Part of a small language model's weights.
Architecture: no biases in attention or MLP, untied embeddings, some layers without attention, gated attention, value residuals.
Each number is 128 + 24 x the weight over its row's rms, rounded and kept within 0 to 255. Layers, rows and columns count from 0. Numbers have three digits each. The size before them is the row's rms in percent of the matrix's.

# o: layer 8 attention output (transposed), 256x256, rms 0.237, rows 67-119, columns 0-127
# v: layer 8 attention value, 256x256, rms 0.065, rows 68-119, columns 0-127
o67 085:127090149136134157099131134130104097136081102133153099104123127134131155082134079164103176114112104141105195153152120131178133128143119144131145128126096155116163119143124128139121155148081121125087167124163167167132136128190114156126144168117137157130135117118132153146148145130126159173132121114106131120141116166145094126127100140100159135149147116157101129194111154114135110147135
v68 089:103125172142096138092166117100136158070119169132121116149146136133110138139137103122123106120155119109130138162132138131157128137112092126105147120115139158137147155125111158092139150129075119145116089103114123122173115103104146155132103106152088107113131129075088097136182133162140107173140141178165126136154127128102150126161124137124154146099133157110142085081194128151102108121166
o68 085:138100162132144092166107109143134115133107191131101125142099087129156092159141120111064136141117118112165125126107111122121131132124128149096171166112106126114143167145133147129112141093133163130180117101114104122111060134106118122141094158123121087139144103127128154135095211100141131097136123144150113137097118165152093174122131126119106118097093125115124126154095112105135127117147
v69 089:137083123145100097118139170165077087146145125154088127117111146168106106138170112140123111153118157110128178165110123117134131132161124110149088097130119152111100132094123142119128132158111119130072115106137114132110146152141153139174136105138131143133118176114126136149162180142093132057134091150127114124113135156164138106145120089167145113112128155128152122137116119145092156125098
o69 083:097098126146141135086115082123115131146132117108132085154113146107116141069148158150106119127122173206086089110127125116142146121119114130149088146136091165081103125110119098114088089155140152112140155126119125132110132122102101134091092085155140142120086117142148101113104134118112091143130095140159108160133158125118141087146123153155122108152129127144103163146127129101116151128130
v70 098:132173071163083156135094150084125146090080095117139147159136128133135118122124079138106105118137132122135114152149106139113134088132148129159107147137145151109116119155149152160116152126150113146145118097138092123135118107126164141089112137123111118182118123146107101133122163143145101145108100119132151128100141172101135140119093152123149110135106155110108127097118155120143098131109
o70 090:126106134177093170137140126148114135117131147092133169183107147142132137138160097113120132141140131143147100131142111165152103129130159135130152102132101129107174161104133163113152129101104148166074103151125124112149117115153140141142100120151123148145101143119183110096136102126133085098113138114103101126127127124132130144103123122125143106086109084116173084168140141139123110134115
v71 091:060130130133121134188127112106114137111135117161114143149112186109144103159119185132114153138162112131160145175146108120115185125116084136102175145125110106126075128153164171156128138147099159161135130168083140128108135168118148116139170105133117134126137117141144110080111164152115145127143113140142124156129147126157131123164128148139149126137135122144081132117134163100123096130111
o71 096:123094132121118135135109159103143120136148140113132123149079132135115110146103159107095098105181126124137131078148119139153157142125186124108141096155148157128061108176113141139137149119119101086135123111135112114089180110123115089107121101162137143058126123185100115097088104133137111066134162106099135106135106148144123154141172119140134105145136100156122122089147143128177126150166
v72 094:097118133128091141099143086140133133148114155137120163168119150118141173134107119126134129132125141116106107126139094142131098130137171106117138142117133136173104141107144099143134119108097203099182170132123103173117113106158071094142124133097130108129139108116070118117151098134103083088125104073201175127127140116157127167095067148147128123129168100125150131155141117157130114158131
o72 092:123155138112185141155148100097163105090147119106142201149141189160151121115145114145089101114145135146080127124150095106120115103064163129104141124152110145117150168125155176117142122079110130115172122110174141132166101142117169154104159085147134132110153111120169171081134132113138160152111135120125157190132140154107102103119116068085106143125144131134133125064110153125120104116116
v73 101:164113105150112116108130080135139099136109115141123116154136083126123107111106107141153120115132133122153193128122147128091153143155092129155146091106089116107184139132146120127142130184159125074121075175099166131135100096135157134102127101123145171146135107129108107150127072126135155134109124108125099143123074126138156119119117106099123111124098107141173108069124137108155085115143
o73 089:115130139145155117099098173137149139166130136157124119143156137117123109138127099146134122149145140137145101162139127118157113107165141116119126167099164103148139157108131148118154147101138129138094183122147163143083120145124148179130079144149119102107108142127121079170148121183095112158128126088172118099153136134085147090119135143160142122142107104116099110140081134129138122088161
v74 104:135076107147123131181118127166095100116118159136148120142131117140133108127103129108145138139106114150184134136121119135094107146171141124114115138174111156108097111144113071161159172136122123111088122154190109107150157171140114102164161152124100108155118130104118088141150089125154145184140118099124136121139134146087072132127143151143162127104115157149114144096104127120113150137135
o74 092:133137134113129185072141060148140090137155165152087175159111134105127082134127113118122079127066114150121125132135139153111176159156137112155102154086130127122086103116096177122152119098142123130132119164134087132118117112098115123149140135134145115137151155104133097126176184130141128123141127123116141105130153097171093189119124139132147148147130124146150137133085146112118138092108
v75 092:112184148110146093125112142123162115111117115129126118121152123146188108101143094079074087186132117142173163149147126156139139126153105106147151169152094113120121141127148112109138151189100149114114178153116164111114178137120145134114151082137097137157152136142115143111128119108114129134124160162127142108093109163121149095176134137143130134059109160152118141130150125145167082143111
o75 084:150120156112147065104107123140111151155123102104125130155166166125121101123126131119132122151187136146151142137170138152105147083132187139141087161124129129113090117126126144178104137127127140094109141154102137117102167138123163128119179136159140146156099143153162138187146148148155133100100151144137147158116101160125130127136095107116121101139130151115103121129090087154109080135076
v76 099:102147138127150135129136124137127131132135128132161151070146116121143090148115128151127147113102066144112089127142130108146118149108101141114115138166130195120106139096117079117124126089113144093137121084140186103113152128091134162082127113100121140085133125141158150131171110151161102158095156117149121107100114130122131156162146082129162131122165149096160117127132160113107130171143
o76 092:175118103142127156108141144178149160135098123133121091132132102119175125191128121112095104154123111104110101146130104139156115111148139126154153112129109136146093183125109138107112132149094124086076161143133130180094133150136121143123179123151173138094131136137118152137140147108107104128068137167119112137074121126149078114150143190142169139100128098096126137160110175138147128095111
v77 104:127114153178131141136142115185097158095097134152194136126140158148104144108110163110141154136150094141134165132192113151122128164124181147139120126111093132112135113142102130154105154128158082110159105103136142100110132073141117164172125119116148154159163129138117106125108082162124118132143100123132106144153133111130096176141135154121082155144121121110119123097115115130150125151158
o77 093:124125123143106101135137062148111079099101118128134142127115133172108165183168110120154193114110121110149109118136104110136150124069102144123146166109103134133135129109148135102108107123139150171154123109120160165123094140149108116117138125133137107109134121060106095116123110151131115177106132144112072121104167133167094129115164114105114134146137108151091073095092111143113110112170
v78 088:124134138118156151161103126186121136103152108193133165149169090107151073142112134124117126121173120176130127123145109124133117084177172112103102158117130118092143150133099110146120124165123119137142144137151136140165118182180108110148169145114126172113136091109112148129095125154154142119130119142120153134120126127157130076142125103144143114113127121148120112129136132116157105126074
o78 086:122149138146149141119143126171118121147155103101159097112122138119143155168109128095103120099175105123140112114141100119122190093117119124124116121125116112121145152089166102179157135167119168141117132141127108132100102140138104134099095172176109132136128130145105113124126140140124134134094096139071088121117128165111147163126145142083138151094113122119157094118081168089142097127100
v79 086:133168138118102153138095133134150160151126104117108104140135114130122125137102106149134187114101110138115155153072102103133132139125127117115125143132111092105099147160130137124106186184120125137123102104120149122107121127112122135135148099137151126121106158124146136132149168107121128136143160101071095121102150126167129146128145152109114105128128129105142126126101133122128079142153
o79 090:139109092149134127109119129178124142132111106127166111162080086087106091146177154101116118160149134132152137120113111121121140157129176129161170128139090133102172121112104167179099083102162161106115167129132076122110143148176123151102132128138113096145121156103161107151143134143110077152124114125155113161136108124099111142129119144105126097113140168100143154112152138116116122140165
v80 099:139147104154151130137115132148116103181122108133109103152131187124130166101122112160118103120080175118112096165104137138105107117164140132096074108123095120152140112128104163108109089145151151158125109150128135115145166095130099130166126120100145117098113114128147158095138126153132100117153134156129079167123133184103138161145117188121124154145128152156138121130090138104160164118081
o80 086:117140126145058125101129150082134115123170104108138115108107128126098094147118168165120123107169133130155124117186089110108083106084132155122141108134117101206142141141141135126089135155130113123118121165139130133160153111132096073109107104154171114128164133108107120122140121125106089150139084135151162137090125150124141131148100127143158077113131146143166093100154120130143096118108
v81 090:155147123113080082151118157099154123138108109093109155137140091128150062106096144128142092158123100148149121128097169118116101134096111122099152124148166162150162143132119132105131118145145129129144135126095171125103094135111121145126107145102167162104139135141106103119076158099103136106142168166132147121121123086114112109116098164124133107126176130158121145154092130164128139142104
o81 084:122126131171080125163090152130131148129142138149105123094124134127104130148116144142081159149106141102158141166106142139143130155108160115102050101160133138135172124136105120073127130111143149150122142142106090148162113135080153166060103139122122114137118129128106141090131121110151142125114157129146059102132144155106147127139176145146156111137126129138139157078127064122123116145129
v82 099:114123132135202179068115142089112129178136089138111086104130120144156170135142142122123119187115142117160078130125063156127144126165134151171086096130104150113123147149173125120158106146154076113144143105147139122175103122086121098139109130129159127130176146141122146138120127091145143111143119104187090078181139109123127174150098111148150123143160141110107140182120147129149139139130
o82 093:105193094130157185122173063118142138131124124094139060112127165142157124164134130182128126195117119114161116152136108091101121144149079149110118107152105155183135111127138177112122152120116097096096157093114137127175120102120115095120121106178123099115140098111113126102139127140114111139134180177125106120130132125130157111116103129130175105149168130148145108163175119123154138100138
v83 104:130142141125091177139112099095132143150146153132126116131153140103112158116122054093143131127122156159128114117167109128125157152119121131115116144096106106095122132108163145179152147128120098146158139139118133156141131146108136136138158112115148121167136089143178160129118116104150149129130143114166112112112120118103132136127129098115145125067128077131143108128114132112163160160114
o83 091:098127077077063166085126140110160129132138120141130135149114156163085135133108130145143104123145132131097094122138140137142120107176137151109136085114168120146139158182120110122160128112056125113154114104132124118189111140096129121100145095122134127109176134141179149149104097137101094121201129129171147126144103132132139156126119102187131110155111084165134142121148144086090123135134
v84 101:173137103110100104111158114101090123176129096119147163123111123177162135105094151117149115173117142137114160167158149109144120123132162125115174112110137119168119158112166149131120132123110126121132115128121112106150127149109112147107135130097105151126121107111117125160109157084139110121119135126115137064087089116154139118152133119186155149085122121119158142071107139160152133158137
o84 093:170154153186111093102080150100160106140127134123133116113139154113114130149110128099153143113059131165094128170149145150106130146129112131089099072117080093130098109171157136128145138133138122105138111152127152100137126133094179138140099077131130139131111112173161135119135138132158132144123123112137102171144123092145140117101130104134115127119153157101114147117102102080183114099139
v85 098:087096156122128105157057131118116081110168156108104155103127141113122116114122094092171098108173147129143112125101144101145146144101120147120117121104152118117111165105122116157133130080117128168140136131128170159140125141103146132135090119122154116104099112122118111103092129077105180155130150158183129149136102118131106121122169168128156120110092142160103123088102132079144132103093
o85 092:146124167123107094147098143164149113146139156086143135137126121103093113158106184095147117134131116139136152117131122135159102081134133140121115162138116115125122146201155118126111114132138093159150146138114116128116114140114116113130123116134137148121164112144133086145102177127121150112133104114133134137132175132151148136132186162113120139167152129193075149099101113103084135153106
v86 093:124159138132102131136121157103142132116132151126111093154144162136112103159115113126141111147147135128163077119143113140124130106169138129136125134185141145107133122153167148128127128108114113137133123182079050140141122142093140106162134139135158107128113162088089132123077089150156089131145090090143122105117142096098128110111131108149146155115117113138113175085099113116136171112159
o86 091:109128164109090136091116065112155105173115144184104171145102093095147138153134162117119123145150147092113113121100125117152129161163134146137117148127153111114090113128140152138171125144107125128129133190072108094132119153094145121176150105129117120117137134116074095104107110104167149097186121093129124105186125161094133136094125146140146166142143135127114168155108138110137155147128
v87 098:121154082088155112111127158163166096145104098158127119145096082124109129158141129151143092108109147159117147154127095138175114095119117120149098125128113130102117137104159100133097060104112162133154141098074106124118169162121114156099087130120154137134104132117099135150113147087113132089107110122126147112127103119159158110154083085121123157086105085120207128151121151153131125130109
o87 095:124113124141130129114143150101151061152115101156094109146160111146087106132125099151098161110132107147117115132128087119121133146132114094118145101139142126148148136102142135152097120099089142122104141115132084141127158135146124118169136134113118117148147106158131138110147148117109097116132109136110113147125126120160148105153080074117140143172119137114144111135123134163165115101121
v88 104:111149146128089150144145163153121161116135113127137156132138128091130161101123120111131125121165137084133099119121097113141154167124110138113108139108109131114145197139122131173094131133111100106113160105127181120096121199182155164128142085152104124144110132114144169150147109101110135129108122160136163110147106139144129128120098114109134121125112140075157128151125118155164148132140
o88 095:106115119087124110080109097160134083204136139124121086170123113148118082107158140139117111120158175092127163174137133081106146120107119125120117171111125116162140149105095133148113119103117136158090138173127135125130140144119126138140157091135130131165148125113125085115110119155108111096097117112122097124126116110155142133115138135123120161108126157124136134165150117155138112102155
v89 099:185102121111128099124130160156095100134122074129165106140170097067125142123139130127140139123105138102111160116117139122156132110095143145129122137122146148143141139120102111119086136150106100118114120101134161146176099111134107108135094156125108141142129144114109119159135151097141136151110139157098121114098135125122097091111135142150118160144085115111167062118141158137150115099146
o89 093:142101128140113079110133147131140114087146099148154102094163133116162142160150109110124170094137140147140147112149135143108119148107084140133127137132117144097125119052123135161109062152123141103152116153171107129147115140142108142143122136111141112133123153121125166110131112141113085161136100142078147160118167090098107125104103103111138155137148131119148096140173125093143155088102
v90 100:153151154150111133105155169136124109127094162158145095107163160115132117128109099175118114139111091143118146099166134105148156149123149133126146117146162133114119149097141169126106088125127174162119116117108111104175105132107128075182116082130149101107137164157141062083091091125094117145159170138129092127151132123157146152094105150130091139161113110114097134151138115094181128142164
o90 100:092117178135105143143139176127148092112103167149117148125086098081189142190168151149117094112116174129163102136152115129149132179125140176086113168123123128122129167151086121137102141117102151122141129106175148119110119121092132093101128135131126154135131164131095174124164121092129115127119147119125143108116166127090108125125137148109113133119120128179122126117159133140114128109132
v91 102:126126193167115098141132153157136033132155113125079131126144117151159136118109140116156124121110141157124113119075113089140149131125145097138137172126122144128115108095113112103134164114090095162101126131123133169163117127139084093146155124141103136079134157096150138092115129138160125106168184128088157110129165123135147115119172155117132141136091118144109122154155143109127141120121
o91 096:170128126129119128092135141123123108131143110119137092129102091101099136140123139096144100084120151107122151168094112132200134127133120150168133153131181111132117142142116162107129128149105087167172141177124094148112119164104093162085155164122117179123111114065131087179085158140138145132140157137132130116127133124116130162121097119138130117136093111123178124128167144091137118151119
v92 096:129147148149145087127117150152145140113142103103138145124160157140150078113121174131130119122094157122084145163125118116139149147144134163106114153171147112133094107128136103129107122116158178111127110151103128134122159085142127130131126102091130135123128126116142143094177091137179128147131115132089128138124185113107143132172139126144117106151125139122158129166162145086124101122112
o92 087:143127096110115097102147121105161148165116158122184139163136085118127141141128159126136107114153119167168110117140153112149138157099140133144155104154130156157130167142079095127138126159127103112132118156106112120137148142144107160149136106145071115075123143120133140147140122126088100100106097102121128106108128117119106152093147153118152134085126148124175105166147142124136124155143
v93 097:137171150094121154175167142158184122141129091164120124161135158109153097114163120135120151158145147091137141144097137124131104117100142136129139101095132126050125175136145137138153123117065122057112163162114067092118147136125150164135163129177142141106116136145138128151132170140138117129100156114153117145165112139142116167155133128156141100155154125100130096122104130134132155124114
o93 089:134136126075144122119167196129125139158126143128117164104136138123151124138129117140123113131125185139114185096110130156113137127123146109167137152125094142143079130140140113161091127139145127146092144129139136114138113107134144128177118126168174126110122149151120128184110130102101141157139122189148114148159106148121126136123141147149173102134132160107174125145123159140129129155135
v94 097:125165149123154173138105115098110150173132113099147126151117139094117154123134142093146109115089095103110132152111086134120106146136160125143088076119135111122094133135102161112110128124125151083118141089138151198138128103126101137143130147146103137106160159116113151113111112169165127102124123132111160114140159180131151171169119059127103106123144144138113107134156121128140125096116
o94 091:139164122095149198135132104128125179126139142107135094117127150095151125093119138101143142149153160126152125127169103136114112110147096120111109138143104081117133182123105123123042118162116101100105124147130139105112152139127116150133102125144105098113141136133165109151100129115097115146109098117085143102113155121124134123129103119132146136133138190153135089123126181105123104130119
v95 102:107171092125124181139169141148101159147164151146119154145150150152160186126165112156122165095112119129125117147144109147136130112117105173122202112087137096144151134121108149088128153159117083143173099122128170132121130079189118124128079138114096081130100141149150113121080123166112094077145138108149149159116109117119106128100096126173102115127133113170116104099122112142106148133113
o95 092:126119109145153067157112111121110179058110099131113158118147128139118136095139155134169116109118126128139093121110151165118080150099116112133124162117140093125086121140142125122137153155163194124146142101128118165141156149161127114118121100127146101181119113124124110097087123126167141130154133150109145126143140138134147175115160115122138098125110086154189150145138103144139111160115
v96 096:160147118179171143116142154087126063146111118130107142143151126143110149139110096194143128142157125164122143146115134129148164099143110107169129107116113145157147130137117143141105120112130146132179095161127104150081112124115123101100128109162128161143113138094158133137160108107167123151093180134140125096145161127147124083114131112161107148194135117115125113083142097088097136105143
o96 092:150100135108149143118142166144156086120102122112095168154092170135157122173177108129163122143140098142125149149162116112169108099168100112145167113132122113134073128157180115135128169147132146154119124112120097144134067148143172106115126139123127137128092118125132103122135147129154123104132103106138128138114138098104125137077103120168139110121106105141177138103130152155150121136135
v97 094:171154096117163125147141145158126084149111127167136123124135181100135135146167164136197131111115126173109138140158126127164120134137137165093108125109149102126077128095138126130113125142084103109143181138116129170140108134096134123113129095116121124081132132119165143106135100152163075073152111153181083111125101116128118135138097138066183112095140142099126123131111101155137143101174
o97 083:199190097119179096121182182135159139140105065098106144131107130136162118129110125134155113135110139079125149150108088135115149143115157106123106126139135080163135094151150110158145136116115135119122133166116165129134127151149091130099140126117149112146169085154142112188129106133156149117131119136137101127129141148152164158143128142131166124091102146181109129159101109153156138141160
v98 102:098108127146150125112084140111086143120112131153163136073185149123104099119137157137107099135098128146118062125109128099107135149114176151084139117100146122170146130152114114136097130132100097137118132154112099118130132093150147129144125071095126120131113147176163087112153120110154120146135127162138134148120135168128142156145078111158104153127141121102129112167134111087128102132143
o98 090:074109113136113083166086077060178134138088113122143166130155123135190118178159144077109109171125104143119132094189079115114133140131111127156132148129146123136118097132128146156168114174098160094131115121121142151106092117130152162080099120116107130114111158124122143142146158120113107125123120149124127116119153177109177067107120135096113138141149157127089115168120140139129129151103
v99 103:193140124116117110118115150183105158139149132154094129123141072133138144132148155142141131099108136117104137128112143091155123140159114124119118162098118140127147128127122123084116096171105126128115185107092121141190138132130136115136125115107103162118123140098122127122183147079133116120139120176097121097116149122133147133109114123140157162106110134121154132140149127132115194120139
o99 096:081132172146089048115111119160120105142125109142146109103121120111077109106143138137152120150093140141128103135096100124133119128124138162120130191150174121114131140149152089169127096092127098116155102163143087105110082144092169139151128138147146145093104085114124148145099137105108072138149095135162168138128149107143114158118072127113143116120090127114161099138098114141123148130116
v100 089:108142109143176116150142159153093137133127108112128125160145155138145120150139128117148159124112167109154174145133117084127120163133095122128149123160101119141115128150132089075135133137144131146113133126109150130121143136119169167117142116123082112084101119113132106094131098150210109139119136115112088085167101143151114139073151158172132122123158086126124160083102162105115134144137
o100 085:157151101135169096161095159143128112158196086115133151112129118122164096143128112135154087118122144116140121158145123126183136140108148128128105114138099117128117117114151150180110073135146131081159147141125099160140157122134119077127147090132073126129115116133128119123155138158128142145157123133131160123102121142089128177122150093104134094120094111160142107105140130137138151116167
v101 095:118157103119093121091128176097138100138133127132153166120113140125111109119144141072137188132086078137138111117110121140152149136111123139083186162129186132094126129100144124136102137111125121135161092102176116124148103105166154116157075128098092125140145146148160141108142118121151138156161133110129148145123111137147136145121112123136138158123143100157119113161170087133148124099119
o101 096:137118143145076129162141141106114168140124152144133160114133091139107152141162144125093080116090107114171087131093149151112100154134129135135138107173130173113147140155107165138140186098106132123184098151149177132165111126142147142157082115168109127134127142145152165106101157144126131130127126121109144125112126151180097151140144138140140115129091140146156102117096129095127123127086
v102 102:147106147146142126107152113110125145144157128164127112064077152136116083119118094145199098129133144108096124074139109096154163118125111091108173164134158094150114150143061099148121156132121110149186090096100119122104130135149109130154148108136138136153131131108124151095157096057133153160121119106129137127138144121120110153137123123105159136162107140115114130125118145131084118123113
o102 092:125144119118116138124089128111120151130126154131114114121157094105123115115120115122157134088120100147100164109116119097108148145150137149175184155096133147152116113157097114122137174163082162116148079111080125130098104128135161148129104142119091146124122163066131106138097157106140141127079149131105190143126136120133160109113112113164108154124120172124109130121106146121142154124097
v103 094:158117105137102150146121125107116113119132187163107134131132148113121129110115097105127135123160145137148128102153146116135178100146122094145152151128173137122139135158119111186126142117119154127108139137126102097112144110136186126137146096134144123108154150130114115119078161179128126148168121167136101114100099120098151124137154157144126117129128098144143116111155125140152060101127
o103 091:155130126115115154108138118124117155166125132085125147152128126103156161140154102081085125092161115173075126123143133107166121127120148072134128109137133087057136122136121155107146087131108136169098104142109123156070145130100074140090124114108133145163107143094138108144147109135145134117150103132154132134076132109090150144118176121156121119101134097158111166094111154095147156156098
v104 111:114151110113124135130120103143108126132084104111116122112077105159138124139145166176137114152119126114164125152146119123144109131163118132187129124097163137111116139097141118145128130155122149116174108091135139156109116127112143117120086106129154153114105126140125130111107176095084130115117127134085140128111090120156158116149135140103116100099138141110154182117143169156138126152118
o104 095:128107086144181130178157144156102145101170095177139096135128143128132150128125108140079124139163120159153143130097083108126126136095162145124095174128137147098194114121116067095104181144145145132099103073149148117126140145120133099129080118109142155088132136176112110113146120120125111155122116132146135110148092091100108099155123116126153123135144148118143158124159154147142102129138
v105 103:138138150136093105118089139139101107153106099130125150139136158091117125155147146085146149106128115165140119151122138182128132142137156146125128145128139105128134135146144142122107140171116111120135058175141127117147152103131148125132169130153102100143160110139126108062138155120134123152073129144120137114122106095113060130136175135132140109132148136139086114132086150101110196134137
o105 094:148145149112113113086138155147139157100172102147117177139151101166115169147137132102133103114132130103151084099128142165141154111184126139156125139136143095118101115137127142149190151127194134119128137129137126101121149124159117136117157138127142111139119150135094114114145170157132128075168141113086142110117099153124106154094150161129130122133152112109130123119146130151119137148118
v106 104:099117110140088137124148110085136148115068116121119150130090127153119098140167133169159132136153098143158132133145157147128171104114076165085126129093158128073123167078146116125138118147118200101158120135201126136139125119121165110117141127150122133154159123125127153116121120115142145152119111153149136101113136088138117158108106137137136120104152130126148132149076143158128146130142
o106 103:146157113102163156100130161132116167127104146149114107144109119118090164117123097132094099088104165125146130157146187167103120060111099123053146157113100132144132137091145145113144123151137133111104117091147097152104107104140135117147131105162119119121134126176152106108091100122145103092143144125130154128142100143195120153155134154128126178106155114098122121126113155130141134155140
v107 092:120150117113138110129144125112109164085125135130133138119105127177107112091108131174123124142070120163104151138129107092150089130149068103105160142149111115080137120114191107123134114138187115113161133067138147128150132162138113120127157115144088146144098141166125139145139179122113145166142133125113126134113154135116128163064121169139109114116118122131108170134107155071160145104114
o107 092:154117089143109141144102120135158114123090162117127149117086095076148086114095146109137122207106146134112100152117129128151142124138170144132107136110125127129122139113150122180148145155109142136106140147147117081154099100143143125177113117159076112186139128143170154133136130095131099132134109126142146161112109113117122120151134181135104099104096111089154120124116138103140129110128
v108 101:138118125105116150160097120137110145165076125122146106166153122124135128141150122120096141164071154140131103102103101164100143143104099145103130116150113111162154136107108113153170129125098188168086140134137118124148114158121190119128126118114117147100102117169110143123122113168075116120133139128087135114150134173114149124134081126131119145158101154135118144115127123108118137163122
o108 092:099149110112105119156096119130053098142114124132095068110135111137124081122090142176162132067090134111132118118142149116125097134111145133112124173125117152126151123136156121139116075121118112134112137109143126167124178167124115123126124127176115133138134167156162121110121112097105100151124089116131112103140118083106126139144126095126113162119153124136092143132115136106098148068120
v109 089:176146169104158147143136110125150096142123114140117094119135079100118173078169118093121143094145121111095114102139069154107165117135078145140085125140124108120129105121123133122146146135147112071163129126141129132158172144128141125097131125143150127140127133097149174136137127101150110147125111116159114129101136094122147143140144146070130106162099134134144109137153122105121129082092
o109 084:132150114117140139120109103151168130130159137120089129167111176145153169076129117133148103118140180111154131122096134145136119157111139142127193122118203098122130134072121159110084142150101121095129146171091096156158110158151095119187147075112186117155118153128107136149137110166116145125123139130116118098145130080126137115129127126115138112096141163082155123139149112110115156114158
v110 103:108159131103127163116190125117125088105117177119157155120121160136132150157143098126112149094147102129125150164129123125124097125116172136103093096115113099129136115160132118085105123153142102078141122112164149122106180092058153080172151140128172152117180128139119076111157112146109120109108126118105134131142144183126120129162119119098147131095148124135104102132128160071133113156121
o110 093:159170126093122212096158168119127105138141124121094132134169118149134133089118157133100106118160129118097111123184078145121147131129152145140128110125098117120110124123112137144099177159146128137148116156133139127108088144165160131135135058119139150104148122131124090120110126136122132143121151114134135165117121155118126146153142148106129121128160142110068156175125121058153180134130
v111 097:124151113114091091117099137086145134139120104101136156142136143157109127138102080123136132124152145108156111153191134171123124164122160117121086111157115157134104143159105136110110130161141120105149126116131126116165100139118128115152121139104118080118128115088113124191129116150154192110158130141133097115173129092139098158166116122163109115116115159133131159135133065100122178171109
o111 091:132130169100072130135138093075127128132136121141157108102068122102130116150099123146113122091101096139068107167201132142160092128124097151110123118146099131144124156128146147137063145078131093117104181101125120121089120122152094134145117082131105124134153116132104098090148179111109125089151131140143115169127102114137108109113124143160092182148158130121127146134156139126101079134110
v112 089:118134082148159130120121087125168121169108128158112124093077108102085123122148119108140130102101128104104154089150113095152127128116115123132131141139102124132133104131139126148138150113119168137129146119070182158137073145082113134135109092129160144140102123108158147129121104134075112120164108112133138185103106135139159123104099049131133066175135169134130105137144136114144153106094
o112 090:112109089121162155110090158084147141120126110129111113092100128107098148102126113145122122144132094073148122138093069119117157111174139125157150119118155127102108148141081129097117121140126129140135101119134151130082111160130121143108116130129124124144186137138152127147130096152110128100119144060181107128153155081107126117123129148150139132146099131128159124116144137162175116107151
v113 099:099141133141075059139117146112129148120126122133116145122111073133129139146149194149122109146133124111094138146134153085096141149125103139138118089110146145156137115189146125170168124106145119129147116136179143084125131132111143154177118124105115155118166104145107121118095149128113135084142101147123118160166082125103136144170143100159148156134155143127175127088123123136118122120086
o113 092:124140136150066063122110109124143157141140117141150113108135150117064113100057188129110157159159143085109109121143115130152095136122095139115123116149131121152107126142140116113129139121123122140117109141133120136081145099136151111170112145120122125133124076131137137119142142075100135150145122120138057140152067094163118159176138102131155180174119118171109150083111108155160117128124
v114 102:118151148146107142123128108129118137128097149148150115132137145137143160105108106104109146094095102124101169120156098131110118126078131146082152067128100091124170107085122137066132138126092122095122155126124144122115148147120118155079143190119111132137133106115141109145164110159095130163086132134150144171131107140101154133123137129154147090137168146135133123156145145151120137086129
o114 092:158115126109185091156156093133133145084119102147148142091131156113139130131154162140121140110124144125149113112134131124123093111098157106130148102121128116130158108097162084098156096161101139091125137157148105134143160173175133151142091123120148126149134149151107129125155132142138142157105125105166107105093130152145089130117133103135119126125154144132080110129111136097139135134160
v115 098:139081104123115103153120133183086125156120140098090109119128147129146113132114127138175138126108127128115141127124115180118111123164101163140118133159132106087145114125137153162131119125148106109089137128139123127107143145101129095135141142117101095147121102104106125107107144137129133157116148109133143131122164105120168127142166164141150131133133139120167102120131158131158116075105
o115 090:156124137149100143102106137155158139108179154125124093132136124146154115151112111156118198098115164153121166091145123108147114161112104152144114136120133135101146099056118149146120109107153152179147129113138094133137172070152150079095083144153127121117127136107123119130135126131151137107149128097104118138140123115094139139112122114103147089109122136135116137082114091155099139081099
v116 092:094098121123137119092116090116136123104136115121089138119130101181165091088105113149132172114143141175130094136130115167141113106129127130151137099120113126091085159114102123196151153172100063103107139120149122118124109095127159146144131120100146161129095143168138095088170161120126139164147141098146124062115088114138094156109130145154085110130137111129108138136117088100090133150135
o116 092:139106118168115143081109099117131142175096141120067107142134159103133138160137132135140071167091146144121135153139169141141128154108136131162141134085124160122123096125150131106123150122137104123134164121097111120143093134098123152117116120122142100112141143132134104101139095126163175116178161157135145113133156137162121125149150134189126130107141115169099120153130138083174136125102
v117 099:102161094113096137149124149112125144125100110179168122116101108116116107095140151105084131115124116128129110102108137139127099078122187125142098108150141109091134138158134151148114163141139111108090141122105148115131148130154113134156119084144100146107121137164166178143103151154114114088097158121132102148134133128111140123113109111111155123129182155111128100108128149206121104112159
o117 101:135120118141119164135121128148113130152091103130165072124084152132168103136129102072099160154169124125166145097089138127091082122113119114152112135143075145095159118124113100165089116154105130134119116072130136113084157132115098171103130159144153078144096096120117127138102095160121113066171108168112114123162138066149154160142111143109113091125091146084137115132127155194114120144127
v118 100:119161116157138167164156127103165104117166113150137141129125185113128126164122166139097106127153121149148152141123157128112113107130154123160126112169130104109116112139168138120130129088138123149136120103133090167104147089169123125119060110106114122143112123139128085148113124142151143134112118147139113092162133105091160110104104131114105115161154127138126167124118083158158107103099
o118 103:148119111123122156207116124119102113133168103138149169171129101093155128140149112132115120153154157129115140088111088130155087102170146138128132103149125154077121141156140129148121177133126125135120136179144122158132131093153112122106156152136140098140131103117162129128161124145159104141128139142149096128110157130109121103158130108141102083121139114194152140116139203174102128095160
v119 106:124128117120141095178081115109105126134192113148118105152128162113147101114092142149109151084107138141119136103142127131098125124119128148135132140143128129127147145089135116091114154157072144114080145143130159146094185156171087132120153109137135056119107155092133130149144114154161110140160112128144132123101134107069120104102162128168136109130162104156142078136148116126119122125162
o119 101:091093108124113117172126098152136179154147112140097155170160132122087109142132127110141124127119146149148142138124114125157145124139147143132126110134085090136159134082139161120152108102106143056111167161147102114147171185143085148123178149127149092108128140063154142134150108134159118115118146114168146130111190142116126134115135159119102139117082145119195127109114093160156136093112